Each number is 128 + 24 x the weight over its row's rms, rounded and kept within 0 to 255. Layers, rows and columns count from 0. Numbers have three digits each. The size before them is the row's rms in percent of the matrix's.

# k: layer 3 attention key, 576x576, rms 0.129, rows 391-432, columns 72-143
# q: layer 3 attention query, 576x576, rms 0.128, rows 392-433, columns 72-143
k391 090:111127165135132120110102153119084144133120150113094141092149116180080146137161154109128098167117104099116136155082144105117163147116143095089126140130081140122107141073090145094101178107120106111086106143167118157139
q392 087:157093126148148165141099152122133111156150119115108164126153109116132169116128119171132138143147154119130161118166116129113168135129152151144122098152131101113101129147099113126102117099115122117163094113133126108140
k392 090:095097141127109156156143141152107137113134088143112126122153074129182127133096101099102185081114169150097090124136118145143119164125082151138101111123139152157134128137147132145128129132126149145120100101138134193101
q393 084:104158134121128125150173114097157121139114147156182114118138144121182105145118138171131129135124137099143105152179118143118122167096099076102088115147146124107128147091135109143090096138106092140074146154137122149117
k393 083:112109167149140120116112125098083129113158101128101113101153135130069121084126152142159154128135139115146128118118150103144139114147126101167124121116095148128128106132135110126147108151140126151113102173142117130153
q394 090:160130092117151184095153121181080130118132131151093129122115120129144109121149157129130119111133148140122099124132147125083099141169103128179154163135127138143133124130121114108116109126135131112166124087109154171084
k394 098:124137105128126146101125155131147064102109144124109135123136124120137120130100129124148140124129157192144120124154146134167085169148133157108130064131118120152128122147130152087146130124130130093129145117136163139118
q395 092:149157109091164117135120127154118103122152088092084162153133090139184155091107117118126114132147124103093106149115109156144101102103152106141166139150096135115156140101130151146131115105156099135136127129112193107101
k395 095:144146158118156140116118125073125155138108156166133120107152138169098171156118122108147119130115121159143144116131111148111140086140114106155073192137134127116115133132088189085156083135121122115110128104135154139131
q396 085:096121110117196115091156113097124129104163095086177116117132125133148128109138150158137123113128137075083070132140126101118126181140111142121121114103139143135113125110122139150131147150191135119148149103138143142135
k396 084:168125124164114140177071122159136140155154130106128130074156127090112110105175155144148127092159108116109126117137147153101138160142156113140168123113137110100101114114140086129142168154119112086116126180165147160102
q397 085:075130125162168189165114099142135132153105111193114152135116092152160130145133127135180132125169099126111131141127145133153090136091134111154095129160122188120129098121148146125125116149141132133095140134153153137111
k397 092:121148144134135095127120107129109124105137169124143171171131109150142129108091135120154102164126133136124195139106124113152134122116080163127139146107086119125126129092135119134170109078136127144159162110158162162135
q398 089:102139161121131128150115091076123113083152151121143122093127111108151172136093102171123134130101136118129131099166157130092143129095136132123157103142167105046133135160121127137098127103127116100148116092116103182155
k398 093:127145130141136174132138149151136135098160117127092056127143140147170147155147115182120149183118143074136093138115122122138149139136134123112102125097124103148152100114129100147080156147108130119093130138139096085166
q399 088:134075158108145142115126140135149126136146116127149139138125142140122146101132128144140117137121109116110107120137107141108102134124107111156138101140098148149100140143110087163163166174163122122131142122127134162124
k399 087:150101133177128109136115094101119107148093147145117096124108144075130105119133124102129135155100094107117139169102152126110140130136117116101155121119132145111106106133123091124102128085151097102114091138153158114103
q400 093:151125138137135114109114146129142130130127106118112119099137146116057095153129108118121107139170108158178127131172117104129121121128093150128142133113101127102161077136123115126124135119133154121123180149121113160149
k400 088:088116133139106152112139143138151132155105087117152107155133074166160163137139150116138124138187157115107121154045097118163121175125142193141167093098147103105135114149127136176140107124156129112131112093105102100116
q401 092:146166126143073150085133104128114146133132151109122137162138092120127105154102143151157109120124115140130162146129197120136158134082142195128104128081162118176136094100111117063145144106122123086136112164108119117145
k401 098:138132116123109129113135098136108106122086136126133120100149109100120101119112139107117135080179162187117131164099123097124113113117097160102106121168147151147144140110152143129122125112075171175138097153085137150125
q402 093:119110158138124104091144134127129118147111146165101145116120124146168150108157132076137126127140086160110135146094133118097148073133111123128104121145082145120157104116127125098199141132128147166132089132133140107089
k402 092:107110195137143138164157139146117117135124117147149150148149181120134126124139096147139079080137136139135106133124136168143129134137125162146130115108140133152128141128157126139126114146131124146082159085118122113088
q403 088:130140119137098123141101119124118113133128124152142109143130123113158170099157099151133105142161134113135144129141110101121152128087165136086163150135116102156106121097116133143136124115096142148152074124155158139154
k403 088:142132153095179063143135165118107139131123106121116091134120086126116099121148150176116133133098101159128125125152106114107147103129139085123117126132091137145110124115074121126111127095132136155120112146115103126157
q404 090:126111106160162121133113135134161150122109149135151129092105122163156118111118163150164164145160124137144152138101116119130103103140151137138116155128132133155136128151091155106106100121123098124115174183163177060085
k404 100:069136128131102173097116096163140136133115123127125139129145123058119123116155092122166136098127183116155100141143091128144133121109099132145142089159149084118142127083165103131152212171150153105119091107137158080100
q405 090:069081125155121153122132153149128093139122052139119113084147130125064171084121120133133133160115160129159145118141140128106132127136173159162142119132158123102126116135159147150116141140129151139131170085129076140099
k405 101:108158145137147085095103109151104150169150139115141106095133166126111122135141097143123131087164141112118137117115087161145120159122126144178138107088114130112130127126164091190088125147073110121152116139092168128108
q406 093:128163145071126132147124116127089097130157144153147146166135149066142155103141114124099147110150128127114138088098162133089150139117182103139117133137140120093095110141149141134118111141143144112130112129163108152117
k406 094:152161073153121103125092132137158144066125105162095138136137150181130089167165103133109130179063103085103088153184144147119135127139135113117139133140120143096165107104098152122122134083126123148117109128110114118134
q407 095:161132169102131104132068123107147162106174121118147133156139195149097115121133138152083189112085153127149106105142109139154101134144119159150090068146135104089102139153164103116111140096133131100147113111113094152150
k407 085:118093103141151106097136138143096145137125108094105145124136109111142124131114091132131134162106130128144099146177136123126087130115129115157165107119140119093153115141134151138089185132147146112133105152116097139141
q408 094:155169142094154083127142148131110116133116101100169147118129128134144113126136131142128160130121169148134112095141115106143146114136127101108111076156108116122127148128138125116142118091123122127089117128091112128139
k408 094:143155118088132151146113119123104120098126157146121125150150196153087149114114163139158117103081125140110101128111152147117111121177110125145126125121121149090114145077136115140117165094161105148139110164148096118114
q409 106:142151108107122105120152118146096107133135168180126148145116113134125106150108141089124131072082136129121137118097155100115111133148131122117134141097113156153126091112151152151113125132157111172115118132076112107120
k409 099:115126102165114141137149084146164145142107140106193154103139142084130162159093111166148093176132096168110146109140177148177121097132108128102099156101123169144136141135146132134136094135099102139108152129148124155139
q410 097:134137151119084127111109102107126097123125153106122149173122132137108151106103156119114145143140143102119136067116152139097155183146152134134122145095134088126088145081153123116124125140105175135099100115111109159119
k410 104:179155087133123127144096135154138151119146128109104097167102141137169073126125141154102151153167127088104107148181142158116139120153135112086121108112141125147143087139128124123136128144125155087146132117146142131138
q411 102:146102138085114139190119144102140108133138109084161112113140157140103164143117130166115168115089156115103111088180089121133103180126125129141156114165130141105107156127104118120102130124121165117132138138136154144145
k411 091:142135164098141152161125139156086143101088124122109085141118159099136116150131137162096132165145160094117135169133152125144134111146080114184154149099114158111089157114111190145140148163106137103091107091115149122132
q412 099:115116164096149065138115111123155123137112125140156121094068143171115144106150121137110167114120145121134139082129135091165109122096163120164090072128162115094123147112133112143127166099051120133134111105136149141152
k412 085:094115164156113115141099140142172137130149100162172071125117134154145120132086134119141124138141125098099100139141127137133191154105153133132144112138109104120105101132168111176103128141120111126090135105104156116126
q413 097:108126112158095101099098110154164128132117134134090130154111128117122098158113116142093130153128108150147145123111111132168123155156091128137123149107068170094157131179156120137132168113128116158137110161102105105123
k413 099:156145160133106104151151161131096115144113139101111138135129163094152132119109147141145143134171144153122149102127145150167051137107139113121125118109136151148149159121153105144180094138166124125148105138151124144108
q414 103:126117115125116097132117104112110082118122101168131108149098131160131130118140123138144109110124153086120136125143116131085116183100132110105152119148134134115095178136122096150098129125104159118141121109108139156129
k414 103:113122108134139123139094135109156161134132084126119109121135110151171075128149106135113170140095145139102112122141135118133169150119089123128122129150126147097136100144145133145114184144094129117081149125108111148168
q415 104:122103121093124100160139142156184125091108112103167103148096198113126111116163134136122152120104116166107175125121146116140150156097140120126141107108123157133130100134122135146149130111098152123113105100110139153147
k415 107:060122127165122157118122108117134101100131140104164140111126126147112131117140165154168101162121123112100102091115146127172138116140172138147129114140085107083133139139142156096107120113130127118160124076130121119093
q416 103:113160156129121129133121081099162135127132132095155110118159186133146116126127123079141129161154128165121117096113113124129127095144192133150082138109140099109108141140105099162164113127104175112115119097115145136153
k416 098:149131078094133071106154148087123124123155096093136147146090135118116149175150094100146139112139114082160108180166136132171139112102133108114148137117196110124157136096120135067128129086116145075114143116096156108096
q417 107:153102107090120123146153139105124164166119120092163121114121122132141154150153140096120131150134158164103153109131112138134120122146138184141144106127127114101160129100091108089118123142139166114125138139120112180139
k417 108:124083130072141112138163132117119080146081166142083115146156158065140195108147124111146111166138124180139102092103163118157089101151109140118135136104105136154122132121137185125139102119117156144105125103108110097133
q418 100:140110150124153102129123146073140089110132095154064149118148089167100123143073121113111157132174162131106128138148141106102095049100167163156114149125130109109113123157140144107121128136105128096122143107135166122148
k418 106:177144108184086087129118102100110144087164121143160119123078136158131110135126151084125120142112122095127125112133119119098111173128137138097136144136112116162135109197084101126134151106104116124126125144109127077121
q419 108:141128077099168120112108114121110177130133115162149155181148149170133182116162117113144152158128164115124149109116169142152151128105121131090141105112153109137164131140133150112135151155136170114105096123129103137141
k419 103:098149136130104142166159169142105111171170134125096149124117118126103126098108126089134152123129131115146146158160168135113091096146114135176158115129119130162124106127090165118109111148111108165126093098142163161113
q420 103:127109136120130089144093133122116131183139148124125139133090151147164128104146129147144146088106169130135115084127120158103157097147130132118137139108131118102105140142147145138129130154138100100084091146108126153096
k420 103:129128085126113107138164137134120125107126111109111170132120105095132080172150154106118129147122170104121122132140163122163094178122135094161149115163111125157150146105117105122124092129095109123129146139136129095116
q421 109:156148135107145158118134149146091141124104088152172139131123107132154163138107154152130155088126130129107162121113165149161157151128128116134123146143109166102137107107135163122136110150155158144098109126120150145137
k421 115:081112099145118107101127137157121086159088162164135134168158165127130140071136106120175130126147109148128142100077157145139079144139161149092144110128101159124128157100132138158115123092163149124125084127139131098165
q422 104:109129143142101085120127112103123161149096153097169085192118150137144146156109164190107137132144116125108155123119114121137142145086127162115140146131113137129153112089131129133140124144124127128148140116167084129135
k422 112:099143141157126138158127155134107126135110157101128123089187144128105128123097106162123163102123140146120087135110115134089142121122160120126140097122135206149132140123159100142095125163104111118158127132169123145128
q423 102:130142139151148164157138127120127152139144123142126137081136069102114153103160094128120142109119128143138125160110157126086107134140142100138155195158145156160134135112147130138133141174159086147133147131109155099112
k423 102:137127133136092098124106133127101117082084129178154107165164149180090121128128111134134117147128135110151115134125079132121140150137143114133083108125111135112156136147150145161144135115121102135134153181141126090121
q424 107:134139120088144126121118112131102141178107139145136138171093134079138128167147139123152113101122129095117163089129152131163123122118099139123153151136107150132117122156106127123103117149108164135124126112108114156119
k424 114:097133159150130128090094150179160131160102146147109100137184123103137129092105108134113118101182127176140142115126114130080096145119138169110079125107106151096096127141164140135126148147136130088099115131123089159161
q425 105:112099079150136101115132157116135099143126158142090113120157098148099077111151088099145131128118101098125113142113107108140084152155099121112122125135107123126139132107153151100106121163146087148133134118140145121111
k425 108:165145101122160117160093115141098159112137110160111150081112124127083099151097119167131062118160176128062149146132155139122184157122126141148161134093196119120130080165168089156176172107089143097104136155148163126111
q426 097:202177153171125108060146153118113140097124135168156139147077127110121114191123103144093143139160129122134147093110157133118089139116168155146098078127124119139149133088154141140066130136113153117155136141126109135122
k426 103:127113109162146124111096148129117118169115145147149112125144128136093115145124148161113143152148132136118153133126126123104134129138121121106115119120132135167104129135121092108108152123124126114125134127128153137118
q427 097:086130120135151127151138123165145116131167068088083115124127133131117118103109151153130131132110092150112124152089135169137167119139155133149172116099161109146088135136149106140154136126149142138173126164114117128096
k427 103:136154102147107082110126104131125109122121110087149114174143115106093103162156122162154129140096140148147095131118131121130172143112137126174093116107128183144112104120167140120163115139127120118106111141086154119093
q428 099:157138127152123097129118138111113079143094128111159158138116169080089108104120138118120140058128127128121172152133107126134129112134150154117128100130140109177120127096119143105109130144146121088135098097127193147129
k428 098:112106167150141122169158127135107099131109132111109123106131085091117126093137184147156083139159134129099137134104112138113142151146142164153128125140089162113094120151106129137167109169155118143146170172127137148076
q429 103:162134102126125161125169170113120088120119117138135075085116142126123172094156144119145110091128127137115149145088070148120136119167123133134140136096150115122104160117110143095109102144137137153146150108146133135141
k429 102:137131128066109108139157138134104158173120130125152111083136128121131158106139144138159122135075145108128092105162162119124145136170131139174114136101149147113157109203174156161101142136124133150141124127115145109135
q430 095:116121130181085133108123107089129118127150173152135158151122148128136109193110131154137147143135136161085149109118129133130123079108105120119128112098118110138128112117143123121122122118148152128120146157156105125137
k430 100:130157121167127140073176124108152150159131125179124169136103109140120113167173136094098134140190141152174105160139093116136133114159099160111138115161158109128127138125110148145133134134155170146158110106157132105125
q431 093:119112080214130107080165112118160150134134154089148123147092149154128133157144153082121087146114088119165144145102131144146109140130112147146098149114133093157119147078103133110132137089131108166114166134142059122150
k431 103:164137145123133147174122140097156134165117114134169150146158063127141131149152149150122106120150111112121108128097113144149094101083125125107132160084153108172103147099125165141112110122128140134105116113103157140116
q432 093:142116123084143145153154135131139097131140182121114162132110110154079113144104100164160138132181160163107112100146127137130125150103143161153072082139131066119179178156153105122103114114111161160142114157127141124082
k432 094:130125156111126124146114123154154151094124161103132111090124111173143097129144150156080113137161129138158118136143151138119141134131166157109091126117131123124126147145120138129102080104137117147135195181109101143141
q433 092:146097111110164124125130138122138132163132151178111128200125143129122123148150120115120159166132150120121112110126122106118092138122149165143114082120140109123110106064114112077139135120143119169170163070144138142088